Weights of a small transformer language model.
Size: width 192, 3 heads of 64, MLP 768 tanh GELU, vocabulary 2048, 5.83M parameters.
Architecture: LayerNorm before each block, biases, tied embeddings.
Each number is 128 + 32 x the weight over its row's rms, rounded and kept within 0 to 255. Layers, rows and columns count from 0. Numbers have three digits each. The size before them is the row's rms in percent of the matrix's.

# up: layer 4 MLP up, 768x192, rms 0.126, rows 558-737, columns 128-159
# down: layer 4 MLP down (transposed), 768x192, rms 0.116, rows 558-737, columns 128-159
up558 087:121138122181131110109084155071124133126095164102172119162163164147169181101151128132153081162071
down558 091:070124073053134073108124130193104170112148075130185144116078102105127112142121043160115155093167
up559 087:111119104135108109084201117086058123162107107127114159133104160057069115140128136163125126162147
down559 096:116112180085094174109124089149091121101080155108164154095138123168181087160170143167055196158120
up560 096:095135146086151096133153151092127106141113114065060126088101106137138116086175140053094151099085
down560 100:134092094221161140139150103121117077113118163141113080132185174112118161159122132128159120090114
up561 098:136177115065148079161161089220153129076085119134093129168091178162167087165128090118078122131157
down561 101:127164111116145163148111121152129115120188160084184105075154095109173055137185102134092097189145
up562 101:180139144102122160158150051096123214180131108104090142064120156134146146154051129088067144156149
down562 098:222154108125126145116188082130136178163106136130178146157130186132118093141082146114111200117125
up563 091:130132112109130118101115095156135109139123070121085102159146151126149110118140135108142143151089
down563 099:164181084112085106137169107137167137097099171172148149162168062162174110148121118127201101104108
up564 099:207158124132160094108108159104127113181102094100155194128185103044110075110141158098150122121157
down564 100:117104137119162126131161168175164198080118164095122072122159138143111093113170107095137200119120
up565 090:103166150133114113133146092149132137153095146113113113124137132242110075123147114158135125167077
down565 089:117082118100115105128168137173094098083101127133083116130132170092186160061126097137107100120102
up566 106:185106063170164098184100119122103111070145125141119122104143140115087119112164181112120137144172
down566 102:121143118165124137110122134132157108158148167152176150108143113129147182158138184121111087122126
up567 098:175075186123109177080101113113106118175144143120080146094149092093121144083162164134095109178137
down567 102:172097042152177154133164140153105172157179093134120160154137188124108136164144119099124131181131
up568 107:099163138098180129131130166159113128100095115090145152117178160165094111172103129146115118097145
down568 105:145137171067134079154128141166142153144133142066108136140189100119100104146141090103135162160064
up569 109:138184147121176158149118088182136131190163140101103176189104122217118080137133193132140118125167
down569 112:094154121093122142156133059169128096121067105095159105089161126050144132152094146142068188126122
up570 110:073129138136091116110145125143134106097119113047137146172122159151133101081145161149115084139140
down570 103:148124158115195118147103123084124076144073113132119133142154089127126205125085121157198170117123
up571 109:111134151175118104074150121153169077117155113109138159160181168123120067154136135152108087151121
down571 116:164093088103121076139154187088126163109071164117140143145093112076147124165150058118164140118137
up572 063:126130116140109089135129139118138098096094138143093130122134106172127114096134091117150138143138
down572 075:178158160119147179120164170139113186194114116150147101189123066091152089139150060114083121061174
up573 116:166146166096167082159147122139120141192130114155135169137113122134119070148188129111168159166126
down573 111:131165104126156122125021150099175078119165137090107105066193133123152155096129106104159146077109
up574 094:128134102131116151104125086158173147183147125112084091126075139147183134138140104106154152176116
down574 090:119156142128156118108132134106155119135080139156109137190167185055053172149078128130125082126090
up575 105:125117107139101175138147132094159071128124118129125122098110196113115112100170081115119144142126
down575 111:154157177170119159125122151062099175148147167176100055100200154159096152168175078100121092123165
up576 115:137128078137166100083091112152136115068121163122120121165180155136140174116123131089112064165137
down576 117:095155101158164097149109092137109153092134130138123092087083116083146139095146061090124121086127
up577 093:130157158133152133149089051195145092176133181156109166132125172147153150135086128143116102114120
down577 101:144086102131093094169058140120119105055104121167121094150098167108131099166131150154102110090102
up578 107:137112171134144067162084186101100117076119071060082186119099167117087079144099085134148119105085
down578 095:116069072090105124127164140141132133124171108095174173142176178132141078087122157116172137145092
up579 104:159115123161134131158107161102087081143165129150123117135111128132105113111128154115126122140174
down579 111:151170150121166163145140123141113134122128113165098109135189122078124210105158148156097170167106
up580 092:132124138178127081193116118121154109144152165136165123201110139133157084155105162121168104143112
down580 098:152053126113154123154100121144143139113108132163088161154104074189145137090147084113121155140096
up581 100:151133161063163121082090136102145083181101129144111130158142092174134176086149106120120113111111
down581 103:144144160134080119108117146130104135114146141070104114123091137046111062062044170141122120137078
up582 105:117099120152120111093153152161159124143124111153110162117238152138166149146155134126117129161125
down582 096:100121110130218194162125138166093118149094184093104159076102116078114106065154162157117107149137
up583 100:130124091110172173148124103102113094092137191121110188133178110107136134108119140182170133103080
down583 103:175186086139149113203094082142182113174107117083096157152098064140112108090079118116138184104151
up584 103:141172104178179120115101092086141139077155121108184157093187095188156104130120123133116223072107
down584 102:133148115114112149189093149137122140102126130154110118117112177156027105061129102172152054150100
up585 097:125116152157145122152115128112184141113139098070121147072109110134134097118103119152112109177156
down585 105:101182077147122101093123133170163103103085134188122103107146142142106168067128143083151105091147
up586 083:077137125126141112068109124131111134104148112104144107081145126099170133120182123149136167052080
down586 091:161140110120156127125110175121129111124076117105121151098106146173106158140109179092091111118104
up587 101:181159149150108148045121079207177125121118031106196154097132134112140130111111121144148125085092
down587 094:041071192185118144135105186070085112120137164173091153107125100149126068128076097100111090124156
up588 096:151134129100141106096077110158090123129126076120112115137104122105109199160136046122092090136129
down588 104:129200164132080139161096027144169129135115126179098149129129164202100075144087110145173083106053
up589 095:134084117147065140138144159073171094125180165092149128100126077094127060097138122072145135200115
down589 102:111155115088125112119063165120124065180113102148107161101049137128141049112117171153140112166120
up590 104:109167146078119127119105126095121086091133125089109123154104118127141120131132107127107113097095
down590 107:185133141109150042173164143173109077071123089174135143085090096072104056151085075112155142137130
up591 097:137135124092222158123154148154162154173064126112140162087149125169120142165119111122158139123138
down591 099:151106158087097134058120141106034093059110117168118138165097132047088114151092118076161066066075
up592 056:089175116148188116126065110131150096077114165164131119076195133143124106121144110091192184170064
down592 076:099142080133123099159164164137158116146180176099165151140139163161148134152102129151083121100147
up593 093:146148056148127126146091111152122095185058142170107130022108154132179185089138132102123125089114
down593 093:110152123133130060113146081122156055127132102176171130138119156057139101159106192138128109143155
up594 092:139157122085135071168178076155190126086112163097137175125106161116077177131093108144093077135105
down594 097:147149196150080137137182092147122118112136091150216110157155124107122146164100106148102121086112
up595 107:159130134140175057058104061092149185139144117105141139085210071125094081142110137126089113196068
down595 099:143135163144110115138104054206119073123128118163096091123099098111097122141163145055080172154142
up596 096:177148149106071164080132114099153080151098134153120118073084137154093113123150117135098146154151
down596 092:138124111101142109145132139132154071080139130071072058149123130123111068116145128141157097087073
up597 108:157182096124162107163157136156110117120187173128122148133166148091133138156111083093137133119077
down597 111:102093108093106155175196150127144147156119066188145053122113190134140144102172129154109116113078
up598 110:089183145110143180071161182065147119120144148147120139139118152090146164049152152003175126113096
down598 115:104135116087169108139072091126133102131129085150096144122140142140142131148129081166136167096148
up599 099:134145124165114117121123077055110144187102163143128139139115128126089179148133126118114148116149
down599 094:111101122143110139135156154115164128061154129184109117137099155113077083172142142128124102155127
up600 107:190114116106129104173112099193156152143162118125119126151114090144179137095180143135172111182107
down600 105:103090166153142138124084157033139099081122145152126123072177137064131096124149153082114145157150
up601 114:088148160132140079079117166147169135096152129119143119191143145130159087113092135078142157164188
down601 094:144082120119163126156186080107128120074073132170111138080091138159117143080159123173172077132133
up602 110:115099113144124126140175163218126076153123153096113142136124182139129101108211162074063185167119
down602 106:124117102149134092155117079098173191124168075134135164110135164132144066155134177150162086074109
up603 107:130159091101176141115154133104106179171110109150145125133126161160125128148059135169093107180098
down603 106:155196137102077142137093142156084124086126163170158108113086143123144140090091130156140162127106
up604 106:175169208134160111130112131070168216095147120147157169057165083095146126134072163111205157120094
down604 102:064151050187178120206158142109161137130161142121141116134074143098151088124139142092146122151062
up605 109:088201088126158107095115119103100152116090202048118146134116141140104154120108175119145102155093
down605 101:133084148189077109115073140066164137030138118148131140110177131100096175114132092136116154130120
up606 111:119171123159174074119099125168150133097107132114159168125098154076114138159087186124165202157138
down606 112:137122108111160121171140156138117123142182204109093077099158099159104160167125139138088117172094
up607 100:161146128140135111108165089099116134136143168123090129194061163113117098138131175102111066190131
down607 102:108175142088160155154119095150088099200126144101216127143161119094104149093082122141121126132169
up608 102:060134119113137142102162078135096091155166143130090126145193165126137098151154132178161149155122
down608 103:147137095132149125171121138117140130128141142147174123130079138169144096140146153098141091096108
up609 101:083124119134111155141044103111129103153107097160135161108152100124167102110097141079179101172119
down609 106:141114177135147140164065136135124102122146151076059069079164111156163135052130113116152150109126
up610 104:125159153102095180179074122100152135138133181116140118079173171130102095163089102117169162117100
down610 102:131079138146076159114162105203121143130113126109097136187069098139076084093103126135082114173111
up611 106:096141165094088102129158152140112151169119090144141142095127100133053141143188123072098117143135
down611 108:086081111138162113061076078166165152093118110166128071127092137146111109117159159089123111119068
up612 087:098143063152120083085164136134124095116112143131112112095141159141145128115136098105174112122180
down612 096:108142167083207057124146134148115108110135110108147138126121138137179127142110123140106104094083
up613 111:113146118095163155188082073111103149182142107134163130080109057133163096150146146122130097147106
down613 107:197158090123171124082152093106075144124124170106160143105121101110121154093107071153143173102099
up614 100:151188116137132109147120190167136117120145149180143074102126106191156137146182159154132159133122
down614 096:128174125079127120130143120148087119161105141097119123101067112134128162094093105109144091188183
up615 111:107161141093177134105147153144151138159092157135189113128147158140130194119091177121118132102137
down615 097:142093147142023080140171109159144062133157131130115100121138112102115062104151110159066076124081
up616 086:168193107133114089082147124128104184148133112125167105189158129146143151133110135141134096191135
down616 099:073147094161172117090173122147149171160137143086180115137126103150094102118135123128119125137131
up617 108:149181110101097112153136153164144115151106171113150174097133165101185181139106084173101133133136
down617 113:121177132102133106168132101144102135105116093121108201091106112181063151135096128140133155057167
up618 110:087161093092085126115168167173104114148060115174111177101159124128054133118120125117171097139122
down618 097:128112197135164152041111083155097125143118145132120144103118120123130107110117088132139144070121
up619 096:129156108100140161110078101129106155106182160113114138129058105148140149136116126122171098074108
down619 103:093183120152126155137097124168116121158104152128076135150130061131147115106134175140118119114177
up620 115:149109136104118103180186164112125150138109126129133180119149152155175127165137149098093086196178
down620 105:126129123158144131162182092142112162151067148141093073180061112105082149059151110121153139122111
up621 090:091097149111095213154153157115103077112157159151130149085160196128138165168122145107134180146111
down621 093:093121127121100128151128126081107114049185126114099157111109067090060154117155166101152101114199
up622 104:141101106092096140105115115115141162166112125111116172115149131113135153108172085110148077156157
down622 097:085089137154099129105090119141155161116099130075113120167153090128122128186145139082140116098154
up623 097:110164157132120099151158115085157120061132126108138126138134136199139118129160079092121155123083
down623 103:115070121162143128191190136107141079067148115088162114140165087152121084101142084125136164135140
up624 090:140111133100109139130126165117148126165104055119145084132087168118179103133061121091115171141133
down624 096:115133164146152128115120179123155124117191158110159140103176092151125154096122138157104099160121
up625 107:167171084184110113096158112164199128118109162112120165124235118154142117124097086121082147142134
down625 099:134074183074194089115104127201125098100106070108098101096073145126106135132108143151083146118155
up626 100:106143080104078113075125147143153113165122096128129148124120120134126135109088123114122128118149
down626 092:096072172109174142143135101103078103210077133091134106108183125101098113083124131124156132140076
up627 100:122096168109115146118139150081149176105130097136161170071065168089117132124126116148109163142154
down627 096:160121180104104149105137185141078138096114165078123144110144057079102101160144105195100136106160
up628 101:143120082081181125105123172108133144064128147112100115136134117081080144136067107103160072070107
down628 104:120066147166159155136136121116093122136083055139097161180158170096120168091145161114132191076100
up629 100:155153188097179161142122132159152059144129107171126102085148131141090105175096149129170153202131
down629 099:138162051129115063112166143116134210108162161149118158119105090087126094171170102079133126086107
up630 084:171088094115185069149133151102105095131042135134160158093116104160181168125112109109117162139175
down630 090:083107073206127142162126161180140136159123075139170113134167124118114103117139183193057085112205
up631 112:084150119139153098120156108093145090086084171111112145151150128095229137103206111071095081134104
down631 103:076128132130125165087150161085141077143147118119132126114103193195169126147111142113156091145149
up632 105:156085117101171161137194206086123140132150054136143103135138188087081124152148117138172117131135
down632 096:131143086155095077104131123122145118078116141187115139125168167129123104152126090096152148135112
up633 081:087133116143064173086110139161168112108121165120128155157133121100144151160110147076164105115096
down633 124:116188091104177139159151121151110151107168194047170158145130135138140156131142157078111116157129
up634 103:147123102123152137122089143136145133118146192111162126141162138116114134097134067136102121115054
down634 108:126126150162118072144135162117115113085143144125143109062151140125077159138155157082084158091131
up635 097:143202107112052156095148119149157145141090143066175052146216080140125102108174096133132078146168
down635 097:087097094138106115130098104095144180074125118108173075107129091156132122144109134173101149124119
up636 103:150153127088065077164094116184145118191082100130101114142142117150131103140126130137181159087117
down636 097:044061178136050117076098166089096090098128114152111127113149131077144166113106128123109150094092
up637 107:096109119130100095110075135153140096170055117100119120094104136161146139084090091156134201146124
down637 109:162145106165101156133126135169170145134076124152181115186172180166094145163114128119144094172108
up638 086:178114103037169160115142137116143138099090135135106082084097097143163094086152173097168125131188
down638 091:183098064149120103188139171096088126142138140132103123137128186141154143136131141148143112126128
up639 095:108117101169075159196065175109142119077098173098170121103154148132139088064102132138108061166111
down639 098:148083152123118094155115107191117081189114120151157165160086112094131139129163170189107123102127
up640 098:179149121052147165120097167130125097142117125158146177145147086124070108107133104087123090147109
down640 093:094154114137086064151126138168163117161170132104111103109094128126077139144191102133087087118139
up641 096:141116118119111094155110139132152083090081155151063075067106136101114160154092118118182124146169
down641 088:125129139117100157104103132094134119119132081118141073133150069132158061122137108111159143142112
up642 101:121076119132143128161159109152122180183174112184161122129161116229090129126110162129169117179126
down642 102:124180077110136104161103088128096172087102169135113135071105189109131209163136145170147154148196
up643 093:164127122156147100105150160049125129134166119169099149123092113092106123183146099114155186195166
down643 092:165130174097128144169038117160117083116109232138134140092112156136158234071116106137132127050138
up644 103:148133137093098086132110131135151143165214090159140127095183125129150111088113140132154151173119
down644 103:091145074129096197096141112131168123180135161071142120151159107121157149129106069068142092163123
up645 116:122184101088139148139130151153128092175094079096098154090104102144139156068138132085162084114148
down645 105:194132125151145124161127169161134159090110113135143101078104181089144183159100131136079155164108
up646 104:139161124193118093109126155159090116125114096106087116157075130119071128158069130142124106179183
down646 095:145108130082213156157149109119149165117110124130172130100113132125106142079078150151134129086135
up647 094:126170173098115170143135105099149182192122162143098085135162103157155111099086144149149171231161
down647 087:118132194169171091108176156123121165186138086131100076164116123075124082107147104098113162110130
up648 098:040150138120146117101073116073110105097127172099144148154114111127112113177111064095194090136129
down648 107:139139191132099138168141141111142159118158144116176092121136116151113138166125071156099101106135
up649 078:126104123120100179092145077152108078080137148145170156129137130086145185078172121113099136146098
down649 089:165170150150184144132138185099157114159079137112147145137108098149093114099097128103109078158181
up650 113:155123117179150147097159183087159180178143160117103103125115195143135118149140164151054119107161
down650 107:070149145131117085120152160076078133142148068091167137192086107154102171104113113165104106155175
up651 107:132154112084125131093148101101145074169166071135172151151170098161124168111115130187172186131078
down651 102:168066193159154120133121047122188057119142140131152091119185140084169087119093232103151152129127
up652 075:183127109102117178095082098149107153176149124085096172157146196082140105163146140094105106115114
down652 086:116124122146122150133086130080174151181152113136138116140136060137143147126117141177146130147152
up653 093:126148104112182139133120077133046077151137136106098110148135108136032121168021132166142141114151
down653 094:198133176125105134125122185123111124136076106093119134112102164167132132075108073154129146141109
up654 102:084185159107108091090115185133126139136176123148109122164127147150166140068177233088090122123118
down654 100:145146069091139119114189192062095127148156101055192132147158190119094068167165136125094153179137
up655 106:133164122098131122132147117154120127163205102164123155187129140162205128143128103163141127121116
down655 103:140119147161193157150118077130077120152091149132173161137144112098127103052123137109146140173139
up656 104:107142166165130147137113171119099146126093137176102179100122121176107151127072117105153092049104
down656 096:142082095145139115163111117082146123118155075130119115181150108127159086148163151146115180176099
up657 091:166111090118152074100159129123148117127145158164097160116098091116163136137141113119152134115116
down657 093:106057123081108192153116082142097168158132134101119182145120146131099158120118159125129123125176
up658 099:115084159163159112122071120159152078114117164119129181161133128150152095119139144075102244111127
down658 095:113119116120200158118130146100137217116082118143164072189066141129077165129127114140141136077129
up659 097:169200162185117121188148108145201142082150144091099131141087091124131167119078100136194121163079
down659 096:157112142094153136140149070135125109115134168132178093148089144108089128119112198171107095169171
up660 112:128120109168109130178174132161155129149140133137122147089129151099073124121139158161139103120147
down660 105:141069156114146145174136086126086143134137130128139090136202114126122135185125183091071141131199
up661 115:110163109172111119075107155125154108158075217146160124101122210082123169086098143078133116150132
down661 124:128141090084175156163111150132116151100182094075152086170134105084160120122131155152144148138144
up662 104:096113099138124141139195127173165072108083027129112102105169137106203171102139066102173076127137
down662 110:131118093091091135137071131143107121118110163149121182116138154137068136147050116095126128103140
up663 097:078154189123131136147103109069168110139112095065106148141137113119131124139114107153100115131106
down663 100:066126151117122120092067171125101131175119147144147122137116080118078158135135120119067127141110
up664 089:104095081179127125078134096110148097078145111152140155131081142130067110045134118108189071167172
down664 097:118204151069128136167158088160124116136159125107180092153132174111167183163097162165155096160145
up665 086:180080136084139158090125087144147107111192178086131146184183162134105116164139114147138082103160
down665 098:120175156161136142087197181102160097027189090094130147127164087131102120149107118129152087101137
up666 100:120123082102121166097129103150095143156161169111095189153131087133114149143093209158150131147165
down666 095:123167082124153134148137131079154203154130110125112125086143105143152126161182081082089073110068
up667 096:089155104120090147113124153139107128151114101104144110145165095166125165146117151113134197131080
down667 100:129148146115135179089140061182172128057097150141158175134156195146128170127150217141074127125141
up668 105:166130133197162109074148116078072143141191124143132171125183096136087177062101146108161103113140
down668 104:107122164186118091111121130142097126151106135162130135172115156155172153134143087122174159095111
up669 095:137130158127102102113097122169155095100082163092174140093166135112160145168102069170204218101103
down669 097:179174112097170145088104167112159120124164121089161123134135161191071178096047090089131147111114
up670 083:101135107176091121096131121133159182103138167136116116161217093114151111173064177172146144122190
down670 098:120170087160114121065131121180188130130146079170107122110163192108164120157145110114116149144178
up671 103:115056110086176105211157124149167130105137093134135160121117134097172155082149112107128105084074
down671 105:136115100096191127098156131118113129105116165125070143117126155059106132049157168159160148122104
up672 106:132163061106119127133130162131162121160105171112100118114058090059118188121145120146111118109157
down672 095:084069130144112099175138097077081107133195111148094168148107143115141124125137109148104164116055
up673 089:130172086120100147112102078049115086103187120123140149141167143123123139118206144129132112111129
down673 097:134106140117098146096127157178105165125150150101124070112125109133093120096154108166137161118125
up674 095:126111099135131141136125086134091142127124145109082175074095129124132125119158128147129167105152
down674 099:113159134148096112169119154177185094080181127085111201100143172145107143162081148158181079105106
up675 090:094094133159054111144109129104083127119087149134121145065168192171124115103119135126132137164038
down675 088:159125160104157150125166150088138114100104156142102117103122157124133042174109176125144077138170
up676 095:162186110113177142204102140115151121177123127124121130117166128136034155080126108113116153137048
down676 094:104139152119146100089112084116132139128195138156130065089125078105138134137181162128109138079141
up677 098:103102137082128159112125127097119058126130147080164124127171151170173147197117052099174151179121
down677 093:161127184193117116121191076110120117146110150160147131085131163145077131163141089130057104137125
up678 076:077140104090137106136132191141138125146118136169160132093080080080153177124140096109137164141172
down678 081:160119114142157155038139141126153110187091110110106178079106077141105129174142085138124115105105
up679 099:087112154128175147102112144055137123073142107116139134188151164088101136162134076116156152141112
down679 102:132143137092107145127127124097131057111136118122074175083108091171145080129103132163113128168122
up680 093:103126132111128152138106101074089145180171180112146171133104173101100085051118129145113152120121
down680 101:134113104126093122071028119173131137056138159157098150121146128125101116172169111141104132074198
up681 101:124141112062041124184166135147123149029142122105161132095104107071131128171113098167148139146129
down681 096:099085128103113141152151097160077135121157151157141121137121099131145090123145152130098136117031
up682 093:133072105094148142136163162096175100128117109092129178152152059080117130114113146078093100141150
down682 098:140094169155076101132153109152146115163138095112189189124131121116176069115159069126096180146122
up683 102:159147138185090105147115129161122123106164187090076148133157153179145158136113127092133171128114
down683 103:175135137079109130091130196080149115120147111139184131147134150084101133088129165088119185107160
up684 101:174144081123121089110157127103149101152169116158111157087115100098146101101139118097158101139181
down684 103:148107141154102115141176108143140058086187117110090142136106145160042103109110112139134095110169
up685 106:112172067134164112152068126148060179192104123125136161084093106116134102114191182146111112165147
down685 101:089132198118147116108146112149054116075050135134068099053110098165114159108107192119109055144175
up686 122:130170121157119142155202145100209097151096146153138076151095150127138130168099169094133149098108
down686 110:122123099153155147112086095114104149131115144102156122176159097133118061155125119104161139140124
up687 101:116123114108121216139121150123118130140166049182108125124118119133109176091131128095136124176161
down687 095:133119117216112103094138106170112089094156153157161045134127103170140093157182124151118127084130
up688 107:112109120201085178140149136163167124126121128109094142199110099123112134128112135138151168178147
down688 099:104091114142166119143150071106120098153177155118106164107122140125088120158179163161123123161161
up689 128:101116149107159078135125124093105133130144109112186201163105091173162123124104116160112126107186
down689 122:113122139118162100128159151164116162114154097160166161128151115153088147107141148187091150137084
up690 100:141143148119147153104155155119152155149102108101144158116126170106121213107165163113127105212164
down690 101:117108103155165109141119123084120120143109109057126086098135097130120114170120127130122121102091
up691 105:144166127113169126117073142096164124135235125165137168138163145146112129103113085112153045151190
down691 104:069093089107116105149143139116185140167135147102118110184117102170144127143132151184133175082178
up692 102:105119122177149090107112168102147162130157139117087109103109113079128174114110160155150143167122
down692 113:106155107152082129113205143092123170100138159114160154154138131126119144112069145114108108147112
up693 093:138112085119129127080119111108162118136131170104112123121123132117104102146154127123117128093106
down693 095:089162100142179081110169101154153168157044117096192120101083102093132157168177078120140141182104
up694 107:152182102092124148127089145089107076140142158122162102058102105121108161135155095134153135195122
down694 100:107082077109186130139103169137125164111111055153097109143110084136095170097080165175128145182131
up695 100:092123156151190145105106115168114158118122077120147134145163071149138150101105156105099078166164
down695 110:113149126138127125088092095127114175133134140124155127133208120109134121172160132127140149081086
up696 096:128147056147157084076147133181052142111121136145136118133124117156180116143139118183116094132201
down696 095:138106164144159129141180151105159105137136143130110138105089143117150094130114184127078135115083
up697 101:146117177157118140103131104134151161072109156181074178074119192094125099141129135144170153164161
down697 096:086186118107159106154154162139186143150116152093175138131071175142054184154124137134138111091139
up698 115:133140113099112131107142105100122183097144139101118160148099104134134071161187160137128104140200
down698 108:138087176141117129105156147152031200071104123182097129133129091119114162095135116115150125067131
up699 096:192146099183166118121155109133111233152126142078168169120137134069114120168137112109134174140159
down699 100:140165110125150144166107132168152140125102151217142138122139109058164117128148108127098149173105
up700 094:218110107157126123122162154105134140124154076089164146144148184174141097086152137167083165109132
down700 102:054167122120086124077158136015117146125137140100164129119092122199081112220072124126108145116152
up701 089:139125116142094190115127091157136081102107129044154103090147139110159164113060147066183140138122
down701 099:176130151115148170124152126183139124102104102108131121183200111044126156124099095178130155157160
up702 096:139144087133117149051169124107123152127137159136161133164127139131117140129165106128085111154199
down702 105:130121100043126201123109121157103116115145156098131136067110123097144091092130143164151164117076
up703 101:122060092085173070196100094128127155176211111100153179142171090147115129100129168120130131163078
down703 101:090109139121104110148115122116125155107087116099145172091096144172142138068135129156098155115152
up704 110:147135120113147101136144098098139119083179095165093112174162127129135092140137113125153157150110
down704 113:090129097074204110173092159135112185129155154135136133126087125109092131071127076117224140133123
up705 100:081113167150145160078092109129137164152207128119107132150183097141075140148163135076096093142161
down705 106:134149117114175110184110109129177122177127170191144176125127208075169113129139113107135114092174
up706 109:122149059148164061142145130165147099120120092124104090194147141127123166129145098107123189144165
down706 112:115182115096182138126176132148115092152120164168135118143131115071076140071130100092141107184098
up707 098:135124129135092130108131129153202155166124130104103130139135151171198113119166092130102130157086
down707 094:185182074068132162149176145073105099152100125157156068171079147137084158150133185129159168124065
up708 101:162126166114170145146091151132173100153130165103137118062121161131147131115141204166106122158150
down708 111:123112171113080208138075105181115157138196170173101143115113194132183098147129138120177091115090
up709 097:181139148126140147123178133142186147129148117083172105117187149153127059129130127106070095104123
down709 084:082080121128136122158057124145084129166123096178085098126112129114147153096156150124131127073078
up710 091:161135114153150118106153143104173137108159082116112108098172118145142128178092156181119110132122
down710 098:101165103132112110138132149118165163117115126129121126086147124143159128107096062115083112152138
up711 105:143136151151100121137115147170172199098106173086133136087061173103085129067088152097068170077145
down711 099:137111139142158163081141116116100107101117090138051108111157094118155098090070136171131079235088
up712 100:115162079139159091104115166140091177120084126154136170129115112089181154086139117135174202136162
down712 090:153067128125084126152111108111106115134150166194095137152082104111126075082209130109134097120125
up713 106:158138079079144126158157093155165138091129125131159110165175119133118181082084074139115178065086
down713 100:108080102141146151130103147174175058146133132152102083156101164156120176069164125199126096170113
up714 093:171154174094154066140115123162149079085129121068172099176150115100142108157091153115105199143135
down714 108:177176085091114169079068135123103200097109148093119099126111143161147119146146116160101144128100
up715 098:057127149114131175170067122069113111139122116126101134151128160129150182174079140145110105119121
down715 095:109128100112068145072086158057119132160135093099202139162151088111134106170048125127118107112103
up716 111:129150180124187118184059139100147129147140110104155135137122087123138093130157107097157133114121
down716 108:096161094178134130140122168107114170132141124118134034111120174115087178119091118131163133099107
up717 082:164114144086136101153150157114130149070178123133097086125140141130140152211138116102150195105144
down717 090:118095090170031100091101145167123097149119089109150078109091116104163142120100136093093121127092
up718 108:117082202116154131109161135134109071132120100133150104130092116143132210118142144120136139128126
down718 112:136103143096103116087137091147125142115088152117177183142133136124143204194126085145138083124165
up719 075:114114106119155081102130085166159117055145149138144127165092125119154101133100108172111122154105
down719 098:167113091180171103111117148200124124129126120106138132185118135157221084134123141094153160112158
up720 090:127173123114136142154051136165151116095137180114128136136093119135111127119118103046101090108071
down720 105:211149122121147102138145117133128114085094139078105146103177135164115136111145183153118167076116
up721 096:139104178097124097127161111166150085114118060156122063064123099136140125134141081120121119154090
down721 096:171122103125130184116115142106164185105132128108145140115178107184038155160129156161141154135127
up722 095:165156138101108102124100159128120188219135088137117162154079189117134154136185126111064140090154
down722 101:130116129125120125103102132109091118128062178087123093135024152092166126078146117146098168101138
up723 095:133161086143081112144136081186173121096165151119130148135147064143119145190118185096132148134198
down723 094:150090095128126181178089132141086144107124152097135082155122229157169131158131162166194143148169
up724 087:149151148100127061093094089116156088088144141100121129173056137093113102189138173135122096125098
down724 099:079118092123174180156126205137183102168103094115110113152085093101171116148137151106101157159141
up725 093:092139107143182091113136113166095076134101156152149149100137121172146210116123061134154160105108
down725 095:143119118122112163167151112122108133144125150126115084210101054098130131097182116142098179118161
up726 109:161151141130118086137132149181150073197109167102161109118117102110113081147089161080197144128160
down726 098:113130146128131113155148204156117160087099151142115188089146087120095041132139126144110105156116
up727 104:116171101158141125153129146117115135133150135094073125147116163142194113121121115074086128084177
down727 083:131107145095176140124173127100127214099053135139194168078127116069085073135110098119165116114126
up728 104:113181137083164125113134126048110081123138075040155095167109177084139169143134120116137110185103
down728 107:112102142110163079161157119142133139120179107196053098116137099145162166137185147177080110133174
up729 107:102148111095132127074120118108111193141176156112144140132171120177132109154108145083167103102105
down729 101:166102139182096134147157141151188110131144120222156154168148104125131103115100106104094181147127
up730 103:089096094150039172192100166165133110152141081134116158127114081128181149109104125146099158108104
down730 103:116118073191080169149120110128112097179135173154140089140154115093157127097148142154138104097114
up731 087:171169117096161106105150135143117111173075127122106095113110132104116071165158112145100100127068
down731 094:185225125115108117098094152139117126113103184080103144149098103132090083126056150194079143102081
up732 103:157100130200110116123122069154156159117089147090192119063090095114161155105163162142136115163141
down732 088:149121160144127163122101134106089041123192129179117126162147132132117054141116111164122144089132
up733 101:197110088104120096189062149120114139116158085081106111197062125149175122107169171153137141122106
down733 105:109154147133142121164092121171106177115087118127192193205100092124143088139099147124177171105145
up734 101:156101136112146140151114141079222144109147156142140193089145110066119120138162125081131116084109
down734 109:141141096120092077124140162081114160086034160145109046160141151114147142121088138143132137135150
up735 097:108143169100131092103204120183123130097122083140128171183114092115132155152146140068126056166117
down735 101:103171086080116106128064101124192127091154140090134071114199152137163117183119168087150139087120
up736 105:100147109136117131107074096099167087076181147128112193144147058170136179119135147166120147113160
down736 104:114159077131170141102166141162143120170163107182132130118181170156136168170089113154107123137090
up737 108:146143157113146082102179078113162086100146151117123136142183082074184139168183107124144154106148
down737 100:150079129159115164122135174136146132131138117101146146103102146154127107162202132167104127078137